{
  "n_layer": 10,
  "d_model": 448,
  "n_head": 7,
  "n_kv_head": 7,
  "head_dim": 64,
  "d_mlp": 1792,
  "vocab_size": 8192,
  "activation": "polyrelu",
  "norm": "rmsnorm",
  "norm_place": "pre",
  "norm_eps": 1e-05,
  "positions": "rope",
  "rope_base": 1020.0,
  "rope_fraction": 0.5,
  "qk_norm": true,
  "attn_scale": 0.125,
  "bias": "none",
  "tie_embeddings": "early",
  "parallel_block": false,
  "extras": ["some layers without attention", "local attention windows", "shifted keys", "gated attention", "hashed n-gram embeddings", "weighted sums over earlier layers", "capped logits"],
  "init": "uniform",
  "init_std_qkv": 0.0353,
  "init_std_o": 0.0,
  "init_std_up": 0.0353,
  "init_std_down": 0.0,
  "optimizer": "muon",
  "lr": 0.00772,
  "beta1": 0.93,
  "weight_decay": 0.01,
  "lr_head": 0.00775,
  "warmup_steps": 23,
  "schedule": "wsd",
  "decay_fraction": 0.913,
  "decay_shape": "linear",
  "final_lr_fraction": 0.05,
  "batch_tokens": 65536,
  "seq_len": 384,
  "doc_mask": true,
  "train_tokens": 645600000,
  "steps": 9852,
  "dataset": "wikipedia_en"
}
Each number is 500 + 40 x the weight over its row's rms, rounded and kept within 0 to 999. Layers, rows and columns count from 0. Numbers have three digits each. The size before them is the row's rms in percent of the matrix's.

# layer 3 MLP up, 1792x448, rms 0.0931, rows 70-191, columns 56-111
095:517491432482501535519496577540511524482481498516476559565491477470467457451521471485507438526451484482556509535569505503475551438503532547514515556534628457555481512433
113:541514503509467479484560452512526546526530506562504562543464485506542423453483459499530425456468460352591475525490503462561493441502589456512490546535452491568520479578
069:488535512484533450469545425477438478443459529553593485478496474528552569472540435537460492469469504537543510538545556498548462500516545539496546500427480487549444480516
104:494521493400531458517516537439504536554573453511553448489539586509493496479487556572484486489447568494508488523530429527491485473484475507483532482459512535508465495480
110:533524467503513475493480449550450469473561459474484601511401484505497530521509507506508544536489469478510546466576506464547492443568414517421540485427570489532489506504
090:465501416511540456519495512515498465549514448494453533407560453488573489496450441406446548539534517481520486533545503527437535486469580538540538513476454559516443535484
091:499563424480452553506403486459455508402509475502444475510445447531529481551534469497483502457588500458488520533530466529554512536531473536523453495464482501475535429405
113:514541469495514565440528468472512453498523554488504506506480482522478438472538527494422490502434457422466560528468511497560485565451486531518448477482551520524528547453
111:522530445399472565477452501483454549498537489562526542488510422412423533506522589476495505521450534512467473579453569493498528477509534552519515523464561448509506498485
102:498568487519471536476498499544519503468523558469507585508404456502504401545520463506443430542501462453470466504436548460518515530451517516472479488510507527459476470415
099:486500494467487473494429552563486464505549503507448445508467465482487501469541506482434419469482547516501525414586541462532435508470492454455477473443504508522475488427
089:488503454504462550525497579540507494465445494529537468498464483516458495493520480535569534507566577579481492521488529467528501489520541511513499397524507550554546459566
098:514535544486452483456495483472545532514481442498539538499494529501530499523498426513521514495522513501555496511465483512437559552458531558494472474454527519506589469473
108:454466486485565480490467512487545539438465450499504475525507460443505489520535492498502491507484459539437499486540488476548522456481569486532559510560494446555418516487
103:477475538444421534490495535529519498461433450482524488529563548465480484431577431412424463493520506457516477529562560459464457514522481479541460519466531514477483454511
099:487578510454508486473466553542532530424485486466528506443464546489488506464498524448493450456568557559463489486505526544568548503496552420533460395517566447545506453513
096:420454450459554492553484505502457508468445537456420523535451427603495514544497529503467481473491595506536557407453511478512470497507441460480428573485485544465478549534
119:493512612496480524447513472516468541437534504533572463520477454492516540501479505426529504487472478421510539508568504473497455411517477496552460500539540563475471486535
117:498485562418494522471503528513499417543467524406471584505472451509517489426452462453438487458509467432436516553559465509497452506527513475532517473503537535453500530530
096:469494469449473453457540531505536451536533445440453470570493548527477551512537486537531499578496612541474552534546556420539539504519517506476500492587464454513512529475
100:495520509455500505505581484505530474499534485465516528506454510493514462569455387491489462512549541472498501552506479440483474462491498442513539524632507483528524553538
094:570476477460552490553535545438549554547494534538504460446537514485518501465491534583437513540532483567463488511526591513468505498408584512540484471451514502536486514529
096:460506465505447509512495488501500474534474526493463452557467487538532548473574560418504505480546461510471422497490480500486524462470522479492477566538531531527496497480
099:527466483494475512554528510545480537464581430517531556519513413511456499476536576468528451531479450584541514489518575501482451607465537484479477476501460474562455495468
090:387505482415467506434542483492515497512490399467527474504457408570504383491490494493522439460480500449494476527508504474439483481524459494540500530513486446445556499578
102:464446437486474525538519524436505495513501461502484439572478453452532490551479470516469445500506424517486481501455437540567462499512556509527534493504503458534511467488
089:528481496462484522510466555542515546537491470504482472545415489487481593533408465496518514574448527489498534530545556478423496527439527527490548520471539451509531505482
108:501534433558438502475495479453554542518535450516469557559401546529571490522473494446488484454512468505458543476512490539531467481446526513497490500428480449464540498530
091:530489566481517519460481465491492471475471548496475515468525527495449458553507535465518452464613515507500506544459416539476536468587488544508480409494504534474488456500
109:434494520480541471518478468474540472529439548560388543488420395513515472504485533498533504482474501504471498441480515437460507565528534530505428476503554549468548503466
089:504556510479478482433536555491510518479477497516578506481537519474511528435515546519496492565441509497533533596509447485539587501476449497542501593520497555491418493567
098:470458456529542624433466473473526467522452526497504543511469476511439524492415507500543504471490538507471541479506490531483520492462429521443545550494463465481392451472
091:446519509561480466531554466542520482497411566483498524562529520516457468518580503588537533573600510511464507480520453537495452518514515579454522543502523498482512489491
085:537492507540498448547473506485486546487492511421505442448509476450460437565589521557471482564539495550459485445597483550486484481469474508557468494464461514537514538484
091:480559481503507524517545416486564494497521583431517471448512505492437491530558534451502524505551422584469558503445557498454516462531479419517454519446471463475484481538
096:423479481566511546582556512480558520519460553457462489526448522539485488544538532490501544502519554471475530491498483505516472504443446477524489547492494441500548481533
101:508497525493519472489471530488483544557462544524470506509523512537522513478531434415548568536516536513515514508495503470438508530424540523429523473482551535557461470498
104:503481481422467451490474497507541571487483513524469580499485511547503491508509499557512450477533454493472492523496520522467512491503410428543481490541586502502443468450
106:570529421480443537402619489529538487515431466465436462579492461573453509477537511479522487477453447550508507456490451500511602480564486498572502490502542546494497490552
099:596557441452419488511484556518552486462480516526570469524503463586510460445431552464497493486548479525557453444520549543475523556480466490500473504486524503464474426493
107:479522466504484504440510513583500461581440475551535424475429592542491510520491561533481495512490517495443459463497545514505468448481506542518517545512545515499412558548
118:489495486513468564537501495481464476409506497526521534536474474514446528450475514518486468451496500480520441474499440542489567553434506439494525548519510467533494490459
086:517559508486443439478474509450498475496558511438556463458507509537467498539505522483479547503469562456594509474424480566476499503557483479531489443487496431491477438461
107:506491546456459487501548559451506493483504471473445479506450538533516515494496532472452394484547483570440486528500429443425505476503517559477482479481433485536505539454
101:450498416506455447492448466519519524445573484484506504557534450457424460510490501493445470425457504557444456487500479581464539461514505458465460501444502489483499477554
094:419508453471518436515550487499475489464552515512406476540547471437513486508585517455477575494469502457533529519494502441561481524508553550557610459393568475513551547541
113:510541565476500548589521519443471552507466560463487410448543424490531527501451501430504443433488438494531505501483483526436554467485506499543535544543480457496491426458
043:581517422529533464456542469540528557544530509480528513555446548561557470480458477464429489449565521465553510508571507484448532558442478495518466509492419470465496505468
094:453485535492475466498429460534528497584577436437521585482491517445495477457434522544523457470485468508599456505502481492463568525484437461529551453429476500487423527515
098:449535493478505476505498471534533527428524490482518538491515455546460511567477513503407487465485523459509533472486520457566487468521508467543412553521517584533454509474
094:551484469518520503455424474518459475464467520617543475467455492492451480431461540531528517507526565468431467444539548575479492506487412499481489562483552498452486556511
110:447484495430455455487512537497510464554508554443557418474461537438434501494502516550579496520474476481484543580436489471487537554542426521468555412539489549465488478543
042:551478528503498468553440518502558583523514437547492486515475551481563459483515580512480451447501556542560521549521519446507534484518558531473476454485533453450466504557
098:473574526507538530503543483561511444562510494578458478510480453476458521466521534480451566550476501470449463544463463475491514529471497554519492521448503427445480455562
096:441491557491511431477497480580496529495469523495515526459458502473450516430525506481470454529547551530502484491473524503502503438543449419508504469507528445565510510517
053:412524446517453591526462428546586491583476527540514551558499464498538481443488560541414473500478574495549492541485523526524506486542521497537520489487497486540516539495
106:450459449512467472512517413562559482538493488469433512525525534497453483482492510423366452467536437424516451508499516481466463490602492461492555467488466534378494515524
106:485465565482481474525471493457461495527466516525427466480545537495462537475437479505513432457444480493537453578526521512474452469534498492489426491505558493460467494550
104:501539579480487469496483505462467493540591458470549513489551443504475526521482501495495524555518509460516553498553494439471483502537559541508496470520507493517524598563
093:485489446517536474452456448515464486539525501438475479458473490460518524491499534536469520513493548401509460472475490524497600481507504440535521526544524407493532473547
081:508448471546506448517497541433467540447411473481536482470517456535480477472497555522480466583519529510533465469493428579467524518425463514443461482549564523417502531535
100:446454502474515516499522501483477607558459477438571424511553448535495460505470590588510427485501549536571403608485500425586526534492500430548515447500462454418525429482
086:466461531478513525534498470501485519433504574525547520486534526482422457513605526502620466524574510550395403468462462528468565463495499487534531458468465549549451509558
107:461457541510453497370466544445547530595511489443556522510466527571559477557552422531561512488496505529500549524533527543552475512430453562495486519522510504530505507425
095:469568510592503454547481455528473468446506553465554454478554518554541509518514503456445472492511549495518460505579462524557486461520596490472554477488577482522553523497
093:555447491551484515515495477487390463463445479521547485515469508533441550483498549495460465522529515514534485502520525559461515502479471502479527484504592598485510551527
104:531621559463465510491475477501515468562483473497505472506550424495554540523397543471433464527523499565463466489502496491518596555489486495528484461510472498501534538548
091:504509505437547482497497570476475403556448577529453530431488495494462434532514579562479483454524519521565454424421463536564526503510395457563503508504502561500491482466
090:545426533509470495551489462434397444484489512421485529550527484486435487488473539551537520513557520484516508494479469512543465568536437481561542461466482484582452483472
103:507506467512577491467476475532462514480449477535476505506488581546469500502455535570528415452520492539535489561516622492424491504557499514541431474528562475504547482476
093:490529535506523516484466559564514514452476449485460521450467545428515549479508482539435492530539478500478501481483463509503465525456530530491494466499501515493554502499
098:445506470529537484451484509600500508583506521441493483558503473489524527474464539506457516497505510493524490523507452482598510466457533457534452553532540483471437474492
103:503480485532458476484462497506531495494496561489545482480477488573552534482524497498496485496475460508452436586490494477527463479554413461507531458506440435423477466571
092:472498567556501477520491471515525508490502430518544464446466523537463544525476509594474490451463467537426538427493440515477472519545448563468455504452545515508486404524
092:514459435512571456561483474471470411496496454522470501498467465508465479504511482592504491501522504480457518601496531465452479515518519498462570541542459468526464508472
098:564502452484537440529479553427574514509504495490473535509463501524472502499520530626492542525457516423458462486495472481462534499550497507470473474543566539421555573566
102:497482449471543479552572527548480543534519534489523564493429507538560470526442524500499443513516473500511515520514445445492507490587604533457465565533518468472505498525
109:530550429441459540488519492497496498505500585526512592477517561455555559471512458476522532480438547409502530511473501500503511477482500488458478533503505540486491543516
103:523556526500530526446509431501574530510497466466542537558508485501513530506441526449511508509521529467444545441469510436538600595491493492411505584393498444454485517485
107:553523582420497484425493476517442473536485434513429530558504475536537524443506513476521483536518469462532482463493468465516494503548484568519577452512449512504423447500
106:438485496557518463493493449524491476590522431576553506510456441545492523503544488443496465507558472505448481538531494530440490496526526470478430445527524529540408549430
101:501434489526551507435531510462482495479478521459652535542492474539517485539514485515513482565591515514488486480467517501548466517603523582521518557528522501508494522523
102:494515532457497410438519494529473500534475433498534560492467490451482480436419441525540478479509528459566511475533534416486523474492531564553528466450481457503474431458
112:506501483502522542544442465529466484485477560538449459476493472459463526533590583525513554587468486552516446561515446544518454510522443478508440460519531534564492490499
097:519477444430498523462519430430490442484490558488505498471507504563452528511535411464494509507499481461554464496545455414477453551487525473587509468452548487496456484520
107:417542438517428523498550535486522468481589541527540477539508457463589431580516458510530548418483486528527575519492534457521509497520469560630527509504464496522505523463
100:530499525491415497469499482452445446565492503565509552523449481474475523513482503487511464553570499441459548431523542431535449543457501545520484510505506487486455464530
109:445527454489437536515505466479429543517475480467453468475424483494501542462490496493484525473504488457479586506509531575504522444503536500472482480473484544506506453477
132:509576470527497493512522505495508455458494470443452448473526468464472414458533444526583503527503491479527482495504518494472493512528494510472486474583455553529480535517
102:461588534514457567467518428465462462558424522461519443515535438512451512480487558525563499494560508430555526517522454580478460488434531581525500463468497571542523519529
086:542563534499501539494480521492505546508488516451460497486550469512523536469487573562536482485491464551485497485498527487540487415466515553507407493536545511560431431405
109:529529511482514512485491547526474538515588482484484539493442495496478477511584457487482450444475509523448477552468572404544477436540457487521513533566537474490491455510
097:482560511503471509503469470499518538482547498477530475429447455438453514476492551489540486477468428417521474423488442490484506501452435533541464473477504532494436531493
084:462527522498496474547479478465441585549552488485489443535524538518471470459523528507462444575542480455495515547520547553496506502467469500462483405423572510516495526427
096:507532499440444470452492518518522557531503497560486465459470463556464502486429564505460536527500467456470497557473457505506473531420476499501556520469511560457502482506
091:473471485513529433496539532445481528494521525480528581508524495501570553471485488540438475427508565594558512556411522512540498525459436501474489536533484525452484523503
096:481481494510486459466481466525530457549497464425427568503554493420436523477538523427504469497544502517561464442485515475457544490464519415439433537527504553510446527402
104:462524565443502547491475566608484460517485521479562477491496469545485502463481507532483491507540469524499528512522484479418548462567518496508496504529581475440502466534
105:515447510438536491552529516532586563490468487536547487539528459503460524501541441549537477568446517525465467454507477454447471477482499497561580470541547466555485551510
114:476485486570534488567509584453498411472520495464511597527506466513495465613576547463434507501481470534428473487523509545497561501537512509485457410439451493527510447529
096:558518517527445498551455495563530505489529499498500552506511466499555513560518447554479575508472457499489531507538451488560531555489570457471480505527465503513443454460
092:472492449479496541482489544550495528451528502462412484464576494504460555486523413434483442474481495392493466494497489501492540495479502533467560513378428449493473578525
102:507547536483465534509437463475454542436475505432437463483520552474522518502515537493477464439483489467509476535516513540482503445471548510473448490542447515490444459474
089:538503530491527535523513520526496463395561495538467447544388469506524494466500529549463474504511529452471459463522511541510464498528541448529499492453475496486452553519
093:549533419469473513504593419473532544478515512525454538552471515489423438509500509562527457526545487508500549497461452567464569517536486539552509497502475501501482518536
093:548544575470500450473546517518463485512483506436427493515513537554490488535581462465543518506565571471486503475486537556526489425468523462496505541533481515452477515453
103:585557530508445398526456570524467417538493499490468458485497572496548580474501533436459492533514455465503520494509549488509482418530479464564471499480526492502489518440
104:536524482488563486555591436550501487502459497477517551468495549528477430559499514486551484430486455468488504544528475542464467489497593493486549499473475539533498495470
065:452506434469528518500538514447553461499513521492506460559528519526563432478459449501563511521462545517521457453406403494476517435596485491419522479531446503495482542437
105:435532500550508448450515482478527500561502456560579531506459487546476465514451549444494502572472524560447540549518495522494610454468527511476529472509511478471448439486
100:547453587528502449506524485521542478488515473491475395432481492489571447461479431534485546479449453440509481575527494499533516467509484475505520503489507493466501523531
090:408522428546542497498506529473562519539556522467553590553489452495498498450469479463495532480488482463512536549565476497547493461528480547554476541572483484458519488613
112:471544458539443518504483563548575524535456536497550405515552493441560484440501522460463534495543609521422494519529437577444528506519523553490536384459488464468529437543
101:473475494533523508467510594557472515442524496603467535531506378479484572503507466544458461540463533475536422494482511541486452444423466523556451474456504480507491483508
106:515484421483437480531490586559542491450499499591485574470454542488452537554511490450501466457487495450491494521508471384548489505585509506530545419452450436435498478479
094:525515476546490395493492487564556414526506459447515490518513491471506473550468510462484476425497527537470465529544511500433402527487470455469553471546514526431498473488
094:511511601474497543496516474513502489588522568544554565471543481512395486541505493525464489542465612504485492479455483477490462452479516476534484446493504546563521462450
101:504523466554500450489477436463521487445475589475554598471449565448463459516507394480491489551483484533462500536454511360471550463571456454522540505476553498467561495572
090:515528488477473465530407481528465453535494485488507544451491540543558548474475584605534523500613450559478518521530482489520556568476541447495474498496498541510519458447
096:495506509496548498574509561584512476491499490505532424469497440442482532391556427532527542516429539548449408501512441466518518476542524451474518485466519476478535550572
114:440442439451499449473511505513498526492455437492503520549569563487445487504527506543512488471452477484433456471468526496526486486530476499516477455479544530427551442524
088:439494552543498467499486445466490539482463509447477459434509495504454551491495496440500455533492540508500506550528504475453515578449518513495488501428536519531544504483
# layer 3 MLP down (transposed), 1792x448, rms 0.0455, rows 70-191, columns 56-111
089:491471538450518555524473502573483590493421489459418465510479551481466517489518508484508500481550516577443446500573506475422546467503485509463507488528552433512539495452
103:438525538466442546487454552473579506573514493536520516528481528551465474504492477486483497490470569519502482510408518512509508574522505463504540467570500486510481501534
057:485437479472471489446454438489497466456534454569536608469460592540461408444472521555556429451497471484490469503503438541497583538512527483474555573543527494579485478485
103:520500419527501486514520498456387493533497487511509497497527586544490521469539547510494456533495576430502402512486516548483539443471482513486492530456527498510440486537
096:492428563501482550478493437572538463507471495434508489490488476503456505492602545441565522576405548510515545465491464482535502511453541523507520512542485474482524523522
087:571527582502524545516540550494494510511469523412466551488514442471428469519443471499441548511502463492525531557542526493488455506473552515466542518480533486482465488479
092:441519469501506515482494432482477472481457506544536513478541501581536520507491427497493537427488475444531486566493487548530444532569475532456524487522485467482444508442
109:507481471532524542490502448434484492498534537493488538479532422530426485493484494440498515495472426520492521536550584510509508463614479525511453441467416456506474469420
098:472396464507407528513531433448526503524510491549540579565491461482484505530576475502569516454489556550541562486468540521522407445540506548477570601417522507484516484511
103:454513510523516513473530525492553433544500524494438547531472474500485509427446526457539587521483557462526445498466500502546514519477485521485512554459492493484523554512
100:467502496497530477567524526502470506482512480491525462546516472557472470470543559575395464507507579517551491487430523524562580529445466491502446499496487447539501480449
075:441506520512435511513550530505488524415525449515571536471506551458467498538513508475494568483453520560459584431490522484561494447548396571515467454494498463522399474529
100:421498563411491577477525451431440505498569519502574467508490585538438478539452496456525471454502488527488588491479451456474568446477493514463534531554427515565468512501
102:498549473502444495464492499565541541507533500502537503540478479510498523452564547513499515425493571510520533525487526486562455482549472547553506538483476468445511400519
103:541476538404478434430559550508535445518560504496516529532552485520473495508478520442507511520549498499504552487444492466505488480508514443597439541421488557604468494461
098:423523485525530470523534523486559516460478563488529479452493512456431495510523454451517533470497448592475505533504488539533509406514498423513544477500485529588524506402
099:533460499516512419471449525408468555531540460539464488529432472415501453455555486491534483543432452512540506488547468444607401511496447441468471554444491523454504490589
114:494440570544441529484504492507512520569534492586491547512503429460519509514474532472554554564460562533544468520507545464532437484558440513548596435482510547401500532482
108:461482472482488498420486479473487576558507527530451523567516517493474482525476465401536500500437526489443461523486502523525515529513500599425538443529452465482448440603
094:479467407512537439510496484521581481474573410543511477488486457465481438526520437499470395480493420493500413465519521490543438446510517461481522450570499435509490502550
107:486516563432509489513538521471458505556462454465468474552532587487519494491545421434510537410554444560503499560514508523507506428529498549561465470494468489592485508487
103:477443582599505510551521508492531498562441576496506476467500484512525498465530465519474510518549479492483440492454592531519485490558534557532464516507459459468565505420
090:435535479542526509499490495582532548543576482492462543509531485425490500576543530465539445552540533612502548517476440459455526485517505463564554509480560498495490474560
094:464442543515519480511513546484487515528526480461538487573540486444524479528510512473443545549510461493513538487512478521525464514467513462482473498499487480514516487503
108:489487584511482564458485463532475465518473442523469448480494467509497484540468568522540570430468515512427542523491525469490507424543455517526480487500571483505535594479
119:489503510491494507496481511413517513507521528507456489445516464570515489527459463458491511508534521572499513527505543506538577483415574545465541442483458460495509504511
093:494528608444498423458565545493558409486499411511481467522576496445466552514440494487520492466500543490585527540448524481516566500487468506528461532445529512514528477406
100:572504495540469575484490448497581456504598530373471551448463556534522505375492486481432540458472597488505519469518532548513516525502459457478387512539521578469472528571
093:555426576468497522513488461485490497505429483444414515540510460409424534568546540501568442442510462476484479458521499476533524472498423602524476484490546529449553434495
100:487533512457467481465524473495473462505558512478471603571562457436550420492416529508512492444477421535456488486490563505483532543519521471484482513507537492518509395452
104:533509579520550525493539477493486551500433484548506507464536545407506499453574488557570551509554486503480473605523471537472490440447459493553441534453493438498452483506
102:446562496576487483494408503464536517554443497437545510525430497549474456515513457507545451479508473498510514519483473520493522528539471512427469545498442507609566530428
100:470554495543434502513517523552566449498512525459463469464546416496526499509468553548465518531526496494479486514533503492409550418475508550478543454525485463533511531436
087:511534455498493396540420512502497464485426532504591460466467471472565468640493471488525463585481457572567500547456536499466532483512475459474484430491544482573493460510
092:487520513534511468486504454464555504497495508431457522565466572582480477476492537553485529540479471535537447526460536584523475568527500496522542481516457473507477540488
087:464577475578518565490492462435509515505530404451483499524501596505452555523500483508504517521463572501484565508504485509528535454582529533520520493492513513530526493532
118:538535517486499461508506547616505559460449445540451531536462528565475553532465486521482537593457473503537498477504562411492529495469494525551503504529455573428498539472
107:466491440443474503493481492515484526472463541502502465561481489463465536442513529548538476481491567482460513487488536514561536501554474536428497534491554519460530470534
102:531443496537500432474524547508484544533573516473419525494484467453499556495449472492503524431488452467534500562468514427547514509483494465514531522493529507479456511471
102:458587487453431520551462498573618471493589482473541477525524572484583468431438439508481551510533540471477524478398403537572506512589552505532462416525468564432543559531
106:479532501511471506492457515551528558396501482448538585539531480510468463455514563546549511483447528478497475498493513461474492497526559532519510467485499457445434546531
116:573473498532544466493581449496586523571507458484506497500496506521515497512536489552499454504511478469506494434550511486535451521542454447511467456465557476532504506559
089:528481459555487491427494508440541457445529509470512529501431450514453523514552508472503495558523461425540459511572588510527510539494454470488453502434464456529484557451
110:486504466479520501489478580505543485517560567436510481524512446470525458501511516571533512494470460515469496469480489484495539534548569537383484585504509520535459472434
092:489424465474474530513497562445460509527527479425519491524459463541538437495515514575451542530453499512551458490532548500537515486529533471392489539510406440508458467483
106:454518500540488493496528477449503538425463482485501527521496496494467580459493488478495540468511474519474481489518555550450505636560575435491467597557469498554520533541
110:468465465496555561523551502456467490538454508411476476505470432447510503555454472504536510550469467458490513439525424484452495525492512463464563507542518500538454603559
039:567518476486490431521517493497495523483476462540476449462517530450435543557430444491414389538512530483575489477566499487426519545491453507539493434522535462513548462415
101:559489437524547504497518468495533485519456566504524500519562436516452481529549484528510576479526493590497416509519495452518504464507550515515435431501538503543475527481
103:518480508476501517388444513471485475522440425495492430533585498566520505508557457495533524467539496499455470497504494470491453554505547524497523492471465516502512550501
100:537502523495535553513534517619494514535458518512518449520481546496479532425518496527437456528480558537554502478518530473464443549567498525432481470487569486457530442509
101:513460568524459500483500515448534460540460515477434502473531481514497541471453494500528555436499569502453442533417468386471491496525485517501539562450470427522455563507
033:549510479535466470496546479444473454443519468479481527482515546428429457502486498464470452474500472530424424487512482466455546543449514491557462463510528527521482431483
096:564498463418454476562526474542474503553514464539482473509554468545436410542524522478520447423529513518469541458444496549501455510517497483565455521560463483519521570484
101:421555527489575520482410504603479512503484436556493515506528512482549495515541539473523470495497501493514490465520495481502546477452617494504463536560518451528482566542
044:550536524498513511465582494500485437480482490563565531477516479453520507505511474533488477513530519513498498462536512500525547505506480463496556443443522526524437536474
110:438489503461510490509567492511580482511485472456506505436517496533481375559501510520427470501555498491539501534484475566490502507479464537463468471515437477454479565503
102:467482509489559515477511450480542469525421519489499436586509559399513466494549499441534489463553557541510482548467423541562567502501576461482440510507457554525530471493
106:523504419541433494516449544457520469449461541442519473554558507569470489486527494529469535533452572532551487448470448462449473524547559459503490511434570514478544523579
104:464444485530461450490460453462512507500472564459491469481524496475480502520511485514482470440517491501594484504420520504469505487564474457487501467473462508532462520522
070:536551507595515494519469469504527506507514491446478511475557448489491496472537511465512426471539529466515488554539566539431533496451504487504439448520489520448507456506
102:505448477449444511608511547495525530447503516486504561518574489481450499533452484561476424484443489546551472516554370438548554489513430412433527489471459567510526548509
087:484545545491463524495447477490537511558566474485533524539456427527457513409483522463419498487516503473519552467542477490495371551552447515535506551435513510512493466441
102:459490549581451514392450571424589491548522510496505424486487514456448538515509553562512603483555558583533527495496506514488544482454516550457537532528444496498545496518
101:531500531483590550517534572487499437523539475487532457520485486493496496529541450463476512542496506531548422542418411498457497483521476523441540446450450493445466492501
090:503488481574505526529532555467491539513474466440529543461476430496403464510514540451518553542506526481516460492460491477518488529499442519533482412566495458509474547525
117:511547478493496541536521485454475467498565490474492532461545415546429521515425491450504479521416558508483504523532529464534535530566509510485456446507463455448490574557
105:450534421477537518543427504451442513538454493494530556505506454520492468487509486477553488483401528568486538478472478513497458533489516532419505440505519465566539510485
093:528485471496508475469510510531528479501563499505516590462532489498478456485501469495467528590532473469483542449535586487555525514544474534535460482526499503528495478531
126:467481540525512574456555491502499478511439582557521482544547514590484540518531442498533595449499463585482506532491536426518499545567458475524428424459555517510540457434
093:445512505574419508480467502517474441492497487600494534481508515504494411480452504495486573543469479521514518471440501524462470542510557545531518472486452520488527546466
105:467468495551575511523529462483471503527495456444472514542453536406424517497518503495491514532585430524542462471497510550546563507518502566473499565500485520515530529480
100:516508514523468523512545454520565500440518514522533498429447477574457505525646527521509467462442511553463484453385492554454488484541430514538538464509563491474513522504
104:514483499511448489460511424491482543541477482547545488534459563617497441530543508574465503440496485508480486543490558521484451527495445502447425451486516475491524377509
097:496475498515556572512545473498479576469543540469508536594501483531481493578429518556526509450560474519489532505465465495473473554498452502452490477549475498459475446502
101:481472535537515424482526432538498432521519562513445455463522524478463477498572474423464555509478528514509430541507508491419482500517494520494512445523525514571573515476
104:475506448477540514533579455436477604574486574466456451461599476566494488540530491478499543433518479407526517494488505475471434504536488523481509497520488453509524504552
108:469476520454499555544419447551472489503542520512463539441430491446506536467503494498486524544456478466524499482494477445455550480520541430460517517513431478479497561488
097:457525497558555517559495536542563470504586468487479469459551441406533428543524479485533489473500541522529497457530512523572584583558551444472485531501525544508558505515
099:602467451565510460489491521477526535492498556462536478576475453554533468459528499547553498523516511449536451416522504437528422531522535495513543537460513561456437457526
103:469550498457498459440519539491546479505523493513516498524438508456526471551530459513560487496479531511498463586417518536463447444573528479461452500467473467558423446519
092:487481512525409434475505535529505446498481460525544482526428450502489493481501503519454492513561523552476443469519530504521480544586542508562480432522448491514485524429
112:518515522494524463532489497576465485500456512515413539549446519538499505517501514560505519471531566521515498501482553554510521505570434543553437494501457474547458522482
106:533497582501465583487511426520466496450521505453512475489494432531467572498595523505508495468430538483476475511503582496491489531427488484499492533533440506550504557511
106:502479509514455435544502486458570477525512550506480519489503522540478406500494478392471464546454537508473521552575552500427603500417505505513537486563488556502545499521
097:524476470583463551518424476512514446516520483489509465566491467522554435498533534488500502460448366500562530481462538465578414468525562448535523465540511499498456550474
104:475491510453562505504512445523473467506409515528566475521500540518403517483519482563519461497508513525453450554522500461513550496472543440456521456419554462483509543524
102:515535491530567509527512467512577440588513452454480567492457492516466538525546568508540493430517461529494471539547493542445442485471477529486469444479501594501506496510
104:462448525496545418541515485491408500557513472550554499459489449465482469472480528503484543482534562537490452461522533524503440484506439540488448499503481563455501449502
101:476508485565553507513469507403484522521475502430496424539515445534452525546493511573492460429613489465531445520459492538424469458593512446517483569511465469533500499481
086:425536481486439535503485554491505443473527449453451507474451485508501436507466524473526441545532500520489491515442503452460470493508468479543469504472429551462528521497
107:541517517447511535446430410490496446519628607453505503550472523576560431532535472489487551465485532526500466541500502543586457465615477456416518561513554598517483439500
090:545469550482570497530518497494520448534618543489457435411434536465520498500554558508494479517446505460498469424486531483553457436554514464470465519521536512483484515494
087:498527504499457520497506503465509461498365474441538493486555456484519477468483439569458541493462434497492481515580523495519485549450495541508485429494587469448482529427
104:545467467451505469458494439554519494578548532489491456454501461510513539482534430483487457533607447582473500445546445451493463468503480493503532533475483498502555500494
100:397455524420476555494482530480443585429479446544517472516497490553499503479479506478545547478534513478461474464471446529533414511539571463510431476505457476496444514528
094:410470487547521461573557518482485480447488452466450519468523421458501487539467493529497453578543461473501486423479498507465537578476484491459497393495464463487451518515
104:507491523452517496542468543456519527458437489544573465494480495455501512506539439534486455491501480514514434526459498477502519466558571477487463502529568560512449547552
100:565473503521474494542546447509590462535475492441535450532517448513470500492481544579457479456486497565516434504471477431530500513521458458469534511445486470540486534483
114:476454500489525483445493553514552489484494481467500456509498473490503492470543474518492499505483543454512468526467485518399465510541490540555434484490555488546427522488
093:478509489471487525480524390521422492441572540538527507515506562571542493487451527488490495419553504586509433466523460495526486490488545471448527499484457512440501484474
096:493520539512551498445480512528538488505561528478494469486543489432422482574498462428562430516577517513466458513529424568483454441436515480420540492467489425414474528437
092:484557481479517484518512476513464547518471508489494416439465549506580539481463460494514493473508496421418495463484529521521457526526549505429500575521511486470473527553
092:520511536544530569523427509478573388517526507522469496535482533545500526525436511505458557448480475512467526562478475534578470522644579513496530525464503565593443544507
098:517499518482492458479521536498508431522486514497515510528511495423552473533525454488486493504548476513475481471559505475515535511487507538506424542463419480443541480462
094:539507512452468546547526463467489457528556512489511512541546475454551466463510523484497497478535493451438542488603490455440432492426529543545437499498535480522499482518
095:477481583566458429545584527486485460472548415506489486497478557515520533453517502434493519617503516482525461502536536521506543499442439583586422483539458455571525486575
107:438554517456515502568600462487547499479490624478455464509406556514490499489465466499550494493464481528533531475475499461504482528404558445503510534557444473553474460520
052:532518417534490438488530484445462525512482522483460525487544487437410450517462537500521389462525467539483440473520466504430560495586459486480514485510537518544446453538
106:453486476490508530462514496454606536524568566510438477536408467503498517510555507480574551492494487486506553558511536506500457559512480562523428508462517513533497469403
097:582510415493507522471442516617520540560527450501474474467388509539532475459536543508448547510517480468462537453498530535507458552510527485559485522510507549490561502527
091:549425534589468516428507528536497520539504528477517548497517456542513489481468560466528499510462478468540474527511561455517529454547537448528517471485541554553418493462
112:490503455461508500480491479519500557494563477450519485530510493450508533501473553503505524481507501479506502496469517537465485523496498550526470473460479500485501493426
097:578527472483533452542490584489459531432501481480462518494492485581503519496463474521448567463540540533438450497444494484545476547484578486542420562483521554515515435563
096:490463403455470446507511594447572542459508497482535494466503493519519548434464490475460462496498575518439443543581475507452476520519450538534535464462458477528486499448
099:497587501540444428522465461508526479530501461414503485510519467550492511494472511510494521499480479476491461437515525492453459498542421503541456463456410506521536477525
093:506503528512550590491526532512488545463448453478515511474489448522552546553458498466490500505496434561538547535527448469427463499449445516496482471457449532540472516423
097:516474479470538511477445452531446580463491496534457475385473451398553580504521476501474543434456478471503501482552428570482418499499605508421551537534493506555485491443
105:523504530513449449482513529467523510486565479441449564422501525489507491469544503535495427478497538477430534580441509475510500513460485512522420441543481437522557578565
084:530583499491470467472475458505486500557445546493506516527465485479489508466507470510530556506428516503474512518521458517578487519475536515476546478523528500533452511480
107:445544389486502499546522475460573564459514504458477503510551490432522424522409528464436483519564529470383535488452514526496467531532508499517525457470499548548487494519
088:513544511526458462517487481502541527540521542554486493606465506460571437477477438526499497492517470510515439522508481529573490471468425522482451503541550480479539550567